python train.py --norm_place="pre" --bias="all" --init_std_o=0.00259 --lr_head=0.00498 --seq_len=256 --doc_mask=true
Each number is 128 + 32 x the weight over the matrix's rms, rounded and kept within 0 to 255. Layers, rows and columns count from 0. Numbers have three digits each.

# layer 12 MLP up, 1024x256, rms 0.0406, rows 158-183, columns 0-127
146136138120137140133134136133119140129126128124129127133139135139124142121118135131119129134133123117130133114115138136147120126115117134115134124133128122118132128131124134132137119116120130136138126118136132112120125117132121131138130136131123138150132127128138137134140137136120139120133141128130116134140133137126144130131132125124142134111136127123138142132128120135117122125135
124122114119139125129136138119135129118124127126136137117138124127123126129138134130128129139133131130122128130122129135126131126116121136133138125144125135128126134133130132137121124117114129136129133131137131128122128126129127129126133125118119138128123122137136124133127130134135131132137129127126118127134125131129133135130132146126129125138119137130133134134123120129123132126132
055109190123176127185164132087102135204142111085108159156197074160123079144159163147099193138190135087120041121102058115106237072137124106081207155148094134115067138186061119181088146051173109136115118077143178189141138040221195144078154097067068133148133090080147146085160067077139226103089125116214101200071194079092157113178121140073162124188107094080155165081111095114043129096157
130125124121124130138113126125151131136125134139122122130131140123124111119131125107121134126119141129133113136122133138121127139120133139124123140136121132132117125116129130132126131128134137129123143136124124130139121132127132124132134134121124107141126140135146121133126135129124122119124134121133131146129125132126133119128144117126125125139127134119114113135110140132131135133124
139123131135122127130113137125126133132128127134120127132140137129116116126120127118123120133126138126137125124129119119127128128132122134118126136135125127124125122132134127110126134132120126129113128134118122126145124129138126127133127113128120123133142130132140131134128127127133134118125136117131127133130123130125138124123123131135128133116133122127129138131128129122130135127132
070115121039161163185188177090160126060106071175080131078065110199104183180079038073103178210164195069120146127176138137099131095164009100000168114246204109148118069152167153053111111098084159101203075115129141092113070081143168187136144169114168136153123124183152099211133057098160132026084123102084186168185110162062121148031095145165138023136133103109140137115073141126165131117093
070182166051163136166164212139151114093148178142122108107217202076120093241119144130059149163078086152148195079102093072147145109113146077122108185132051136121025163119042111169135042108185084091116056092122171108107107115234138147085156255151099172073082136117083173127126076151081074146146063115135145215095121146067213131079163149111157093154095091125066158125130090003040078126213
150127255057028118073110143159095164187198070162120117046143169168174135136175114131124070151188069167081073054148142118168214121164083050178052133160134132092229140211095107140153102247084152156210169115079100233080134139090050159137223244008046098185169042161103166118087193120219068149072107152174137196135122082113156190116159132162083100135123112194114079155091135097061159156113
179136177103127161198172222076103082106180112137206071109126185022143141090115165077103231115150074092102110157116073141177159193096072176142154095119199163153134033116154214129213133077144174139141179168072203016193081092113182088026177161026152087119163087124193176197148111085078219129147041120092183146068106220056195164089056155099114104127180076104093157096195143101115156137132
132120115188111092174172206158116187079075165168039141140101115096138114196107132149104201118117105058128055209119073129164120067132047039126119091159129058080168106104086156103177079091151120039134074113110131112098126184069122177182155180201070137171180104136093068101225091094056174161195041152167115156202127154173135207037122179166131071196158108073103076111135191049070156121245
137127127138128135131138135134128127128130125126123132125130135130126128132123131125123122128127124129133130120131129129133127126133129131127124132124130133127126130130128127127129124131132128129124126131129131130135128124132131128129122124124132124129126127124124124127122130122127123128127131125128130131130130127129130133124132129130131125124131120130125128131133132129130137127129
000166111104131132152131171134124135155141082209107093234132084118134106191157127159239160174149139101104069093160182100098213112103144102094201197147176164091119135180165143126166128255090204113216181140158200089097120000255142135060086172101095135158125164170176212187098102127112140109155196135011162141033080077111149161130122058155154076131119121097012213204141131121151131146112
086173125111172089134152111128064152174124093144053138098125164130130166186175152115065144126170149073114121105214060075107075117058113114075162158187197159125089143122098120156127107222181129123178107150145126126166085052128167182062115103131137137169137134136205144133131091097068146050076095203101152081127079193144108130082090131088168112098126105135153146152066100165107164127202
115069111075148165128136167130113097135133123041234098072130160108151100167099104109102080175106106127060097115133158144083180105066206212144227141104208125088124116119177148114109173108033136107130174137063169108139082119063070209193163183087121087125083127169033231065103147086077122133184194152153085087199103086152209189159127176152235136186120084139077119094174107053062149158099
121128125128130130126126129127127131129119125126123124127132127126123114128129128120124134120127129128136131132134132135123135131130123129131124134137122128126122127123134132127124129132131125130121126129126125124126127132123132130126126121128126127129127129125130122127118123121125129128131128127129120122131132135128126126132138133137136122132126124126129136120127130127130132131128
121108096190157123238038211144132131060103074152111110181052092241150071186112081141086195150129220094133037195148027177119142191048164148106075130176139148113127080109145072011218070148048200086114173111063201204062099106027111156182059112089113099111058145117064228144055178042159191000120064124171079211153188161233119116162131178129122164162200116153147093060085096138085183170143
145115128155134133138112140120121134137120136132117113144129156143125137128122123113137115135139124127129125116124117128137131124136141126113119140133122135132111124117142111106122126141115116133094121118116136120130131135137124120142126115146120099141132120127119122145134124130121122116119121133137133129131131137114126124101139120134107135120138120133132134138139134109111134134130
123134126128129127132122132127129128125132131118124128129128130127127133130122123127133125133125130125121125130122117127126127127121129127126127134129120125128132128123132124124124130127128126127125126127129132122128129122129119127129127127124125121131137128130133132134128128126132127124126127130124131131125126127127128124124127125121122126112133125131123129131134127124122125125130
132127114255099143123103147168150149060087093065174096099018236153145194158193098129134135132206182100062000122116081120097134137050123255080133201090177111128111153121184119118136122086159141098132092098143081177062010170107142128202127138103080070161169129186161162148098236170101186115132072188139051153131100128179137121125145223127208162144078132106042137111109158117000212120219
125122124127132129129133132121129130125130129127122130127133131126124121127127127121127128125131134127125127131122126127118135129121127132123130124130125128124122134123129126126130122127124130132126128130121134122131132121128134133134130121131130126135136127125136125129128125126130127123135128133132130124130128134128135132129133133130131124126121122131126128124125133134131133133132
135133129128121124126119128133127127124123131127125125126127129130127123124123126129128127127124131129135133126133127128124133132137127130129128126131129125133129129128132136130124132125128126126123128131122124126130126134126124130125127132131122132129131133132131132128131128128132136124130129124131130130127126131128130120129129130130130125132127123128133136126133130128128129127126
211158134094126088079132151078147182125226130198080137068242187083170066161000137112136097199033064133130097158165137101074120045234087152151056127055091075215055203232195169199071119191121076117223031107153156147139184181255098088098210127094126155144085072170161202168084119170085141074118125121020124240201109153166130090145077073172115047113164143213089085154163170205148127120145
132123088138132125103182141058160087147221213016143130160106142073152116119148069163063174097127088183084099116255065136158111139152138128162058195166087189000070126148177143091015091140090145128138054156169208160153117143120080104126104098129093112078164071191113142237202209115082168118208102199122089142081075158233248128119167104111241200153130104053109135176136190161116194171144
129133136130128132125129131129127129125126129131125133127122129126127125123119127130123133125132120131130125125129128129125121131130134130122128131127127121128123128133124128131138124133136131126129126120142129130141125124126117131126123125129125131129134134136131130128125123124129130129132132127130117122127131125133127128127131123136138127116126116127134144121131136128122133124133
125129129133127128124123128126127131129129129125123128129129134131125120133119129133131129121130128130124128122129120137125130124132133126131129136129128131128133124124129128123131123132125133132126128119132128129141123125126127126129127125124131129133127136134130139126127127129129128131126136126129130126120131123131121128126124127123121134133128122131134137126126134124121122131133
184063162203147212207070067075181171116073086141148119199113109073148096081121146119143174094154108086095113121152073189174047136163165134066144172213046114117171048160128054073119114206087158220176119132104087048086042114138103124172099157105105135180077108125073224129175190085122112047180169181107192039203139207129134091066118254171125039161180122177124147122134169174154135190145
# layer 12 MLP down (transposed), 1024x256, rms 0.0334, rows 158-182, columns 0-127
127126122132120123129116128132132131138137136131125124137130134123158122130124127120144135126121126121127125139127142115129122129122128136130139127132136133136121126134124127120128125134129124127127123135125132131139138147125127118113117121140131120133116124121127129116126116120120119132127120128127131124121127130133117128132121130129125134120133137132126135124132137136136140132128
123133134124114126129126133128132125136134137119124122134118132126150132129120123127134125124121133132136118134133136121125116138134130124124128130118137126129125125138123130119124129132136130122127122129134134131132130118121120123130129127141128120119136133126125139123124132125121128123119127138114122130117136134128120123122124122134129125126133128127131131136131140129140130134116
154152090164184195126091194126109073006012120088143145143107150163108098085111182142191087118154143152103160129162161041192162140168178093189115079132137230093114110088156186134156128130090161094119143199102074147156095174100161129089077125145102141102139128110061174078084081154137091255074160090120094120165062153151145142120097081152154151181160094154151071159085069069138143149101
119129135130130126117136119135118125134121141135124139130129111140142136132121122138141129126131122124132136121131119123131124123125122138137118121121126128123130138132127125115125134128122133116133119119143143133118143128122130123124115130124129126127132122120116125129124138114129140123136112127125128119128135116130125133120122129133126132126133127131125133126145123117122125134141
118128140117125131117129117135125119113127121126127130129119124126151127132124129138129129123130126123131128128128129117126130135128125134124128115125132125125131127125129122126133123121131137120131125132130127133125122138126130124131125128130129136122117126124130121117123134123130136127124121130125128132132129122131121126129126125130129141118135131134126121119129127127125134135131
185115138105154151165151176072149089095165194185133071099183149103165232094159165165145074180109106090157096142125176131104125110219183135181121107073127184181083186107030186050115101099147125171108151077115127178120116237000141077103155061131163112198161211129086097149203125130136138076154215109067173076168144158143122125095101144120156124081144160127129153189085041126116111131088
154105140184089187064158105168146189068117062144149166138105196074177059107186085077113133115185192171143113117096119058061115219046086089111061117131112151133071140051175111128095084162155162091099079139035149166129136000147148115178159117121113136146076135128106060135104157096190195161099197097119140012097091140095151064131092081103170205145105172161051155090112103222157157154218
165119125098087114085167092046146170122046019135064205116047120183255085139087123080193170138144044130160139154099125149203119231148189124069095162171137196145227152160037000100207142105169110104053185160114091022100200160131151131098170087233188184073072016021071085229112080129163255136153113181037094208138156090128126044085174205106212217153154165122149129147099131122085190098226
096254063184173114093089226145125164121136152118215142089199031145019103146164088141095098186100125110114137132144164080111069054122082122215172148168195142175058221220168124125087175180077137118069143103108130161099221255079151110098200054147109081191159141235112112080108110110152111225157200091144059122107116060064090192165090108159166190084118131199178066062118124106160155198083
143135182159206140099014127146172161092079136026136173135136154147199122120045050060145149083196101097104158065124139146098079171084197138128154157152108130208163097144034118060138168235109164114182054084155119152087082107142187191159102140113160214096184114119110167181170020143103155144141209115008170056119120149084172084118129173145183092076165123008196085147253093107166141136137
125125130130133128127124124131128131129129121128134127131129128127130119128137126131128130120131132132131128132124132125134133131126123130131125124127127124125128127128133128132135135132125133130130126129126126129130129133128131126130134125127127130129128134133129131127133128131127123130133120126131132121126129129125125127130132127125131125130124131126129124124125130126127124124128
221189079128133102115129211126165128191061201053138151079156115114193158108177139154080114055117042130150114118123202147074121137134192123235143115202139073117222099101121107108119107066082062132152152113088090140171186140081189121121078087070103161084150123115096066157095097191129061172081151131085114089161212056113153176087147141119092156126175148078174118018147180077170203118139
182098060095145127145154057114207117170127152079152103110116132136087134134117070145156042118097162169087118114083181142142125169161134169085119155068197068104149124170190140119148151162122127067085173109167119182104118196117130154181122149104112182120241135103071169112167068133115101089153133134182050129127139167099103072127106088128135183107109130141148116148066085054128090168055
086150163184130122167136186154184092080164111114081116043080174054255074110220163142112159089136171140132135136143097108146153155159074087188106094127047081120130158082095165107185142182155125093094139074100078126152137145094105208106147121083132159144141105081119118138149172068130115178159128099140142161105158059107170068106168201177099105112146120145092177196129151185111110031123
129130133126116132131132117130129122129130132133128125125124132130145128135132130128131130127133129129125130127126123120133124123125132127125129120121127128124127131125126124131125127128129132130123131119124132130126124116121126122130120130129130128128130122127125128126136130131125125130139122122125122132130127124131131130125130123122130130128131133124135131132133129128124129129131
111124132132202123143058145144087166088206211141167131132120050146102074033091127123110082123110088087058145152195141177172111200214074142147135207185177116112066089091114140047202122203098230200085089053119160120188142230096146173144194193188180081110154110021143085107101097114115146149210201131056143140139159018172113150179124054092136031117067121174148145007069069139155085133155
118125144116128109112127111135134119113130130129132125127125121117179130132122131135135124121126119122132133141145144123130121135125116124143133119137135139123134123130121131129134129120127134114127136121130117136125121144133142116124125138126135145124133127114141114114125134130139126144120139127132129126128130113134120141137112138119125124104120131132126127112123131135138133121131
130132132132130121124126126130133126129128122128127125129129124126143131123126126131123127126132128129132126131128130129125122128124128129125125133128127124126125126129124127124130136123128131128131125135130129127128127132131123136128133130132134131127125132127131125127124125127126133130123130130130129129129127120125126127122127125133126136122126129136126129127125126132131133134131
075245047144166206131182065207131167068133109096098103101215122095236170143109136062143140107143056182218203151144255077120037097144202066083094087195085206116247161130102141173092111072180161084097131009186125056169083086211105121105180044122099089135038164207049081148150169048117159076142134084113186124210186183136120112037210144078079140129149140147124132161144094067209052016154
129130130127122129135124126126131124130130130129135121132124131130132127126128126135128129132129124126127131127128132121124121132127130127126126122127125129125133135126126125131129133126130130119131128132134131133128129126129124132128130122126126128128130132124130124116128127124126131126124124127126129128130125124129122128124126134129128133127127127129132125126130130127124121128122
128126127125126129126132118131127124128128127130122127128127124126134132131130130125133127128129133129128130126123132129125133122128130132127130127126125129128132124127130125128127128127137126138126127129126130125123129123133131119124126129134128131127120124131125124131129131133133133127131131129127132128132125125127124130125127123135125131127129130122128127124126127126127134126132
131155120145122194186193090134122106123077192053141127078110183096224072178205081164166187043162162109100098089127122181136088222101206159134070170043105218056098088140107167079056112067102143132031199206108120113134042214084171247195148120080182066211007107169129023054115161089183155222222121141255105095096120094134081151126099163099147209204086055162207127085090145106114125120137
194135144122080143189150167152089163173120128036108115244153152085196074098125086129158224037108130043180109122057165111183193142131088145123191125084130172140135130228057032241122170079112116110142125072062136112068120167117127255214106121117148190249098251128079135132122120147142082182070022075101102208191059129137110135175189090130111142232104060139103004156116091163198033142140
130128122132120134130130115130135132129125127133128136132125128128172120131135136123127128126125134135141130132125126135125135129119126134133125125123127130129123126128128123128126137123121124136122136130118124136126131135130134125125123121131136137134114131125120122128127118131121122133130123126127127132126121132127130121129132121121135132130132131124127125131136122129126135135125
131137127124128124129133129133126127127127128124128127133124127127173127125130127123128124127133128134137130131130128130129130120126129134130124129134127127126120133132130128134128134125133127131131125124124132134130129132123124129123131127132135129126124125126127127133133125134128126134128129131122129126128131124121129130127127120131124125129128123124123132131127128129135133132129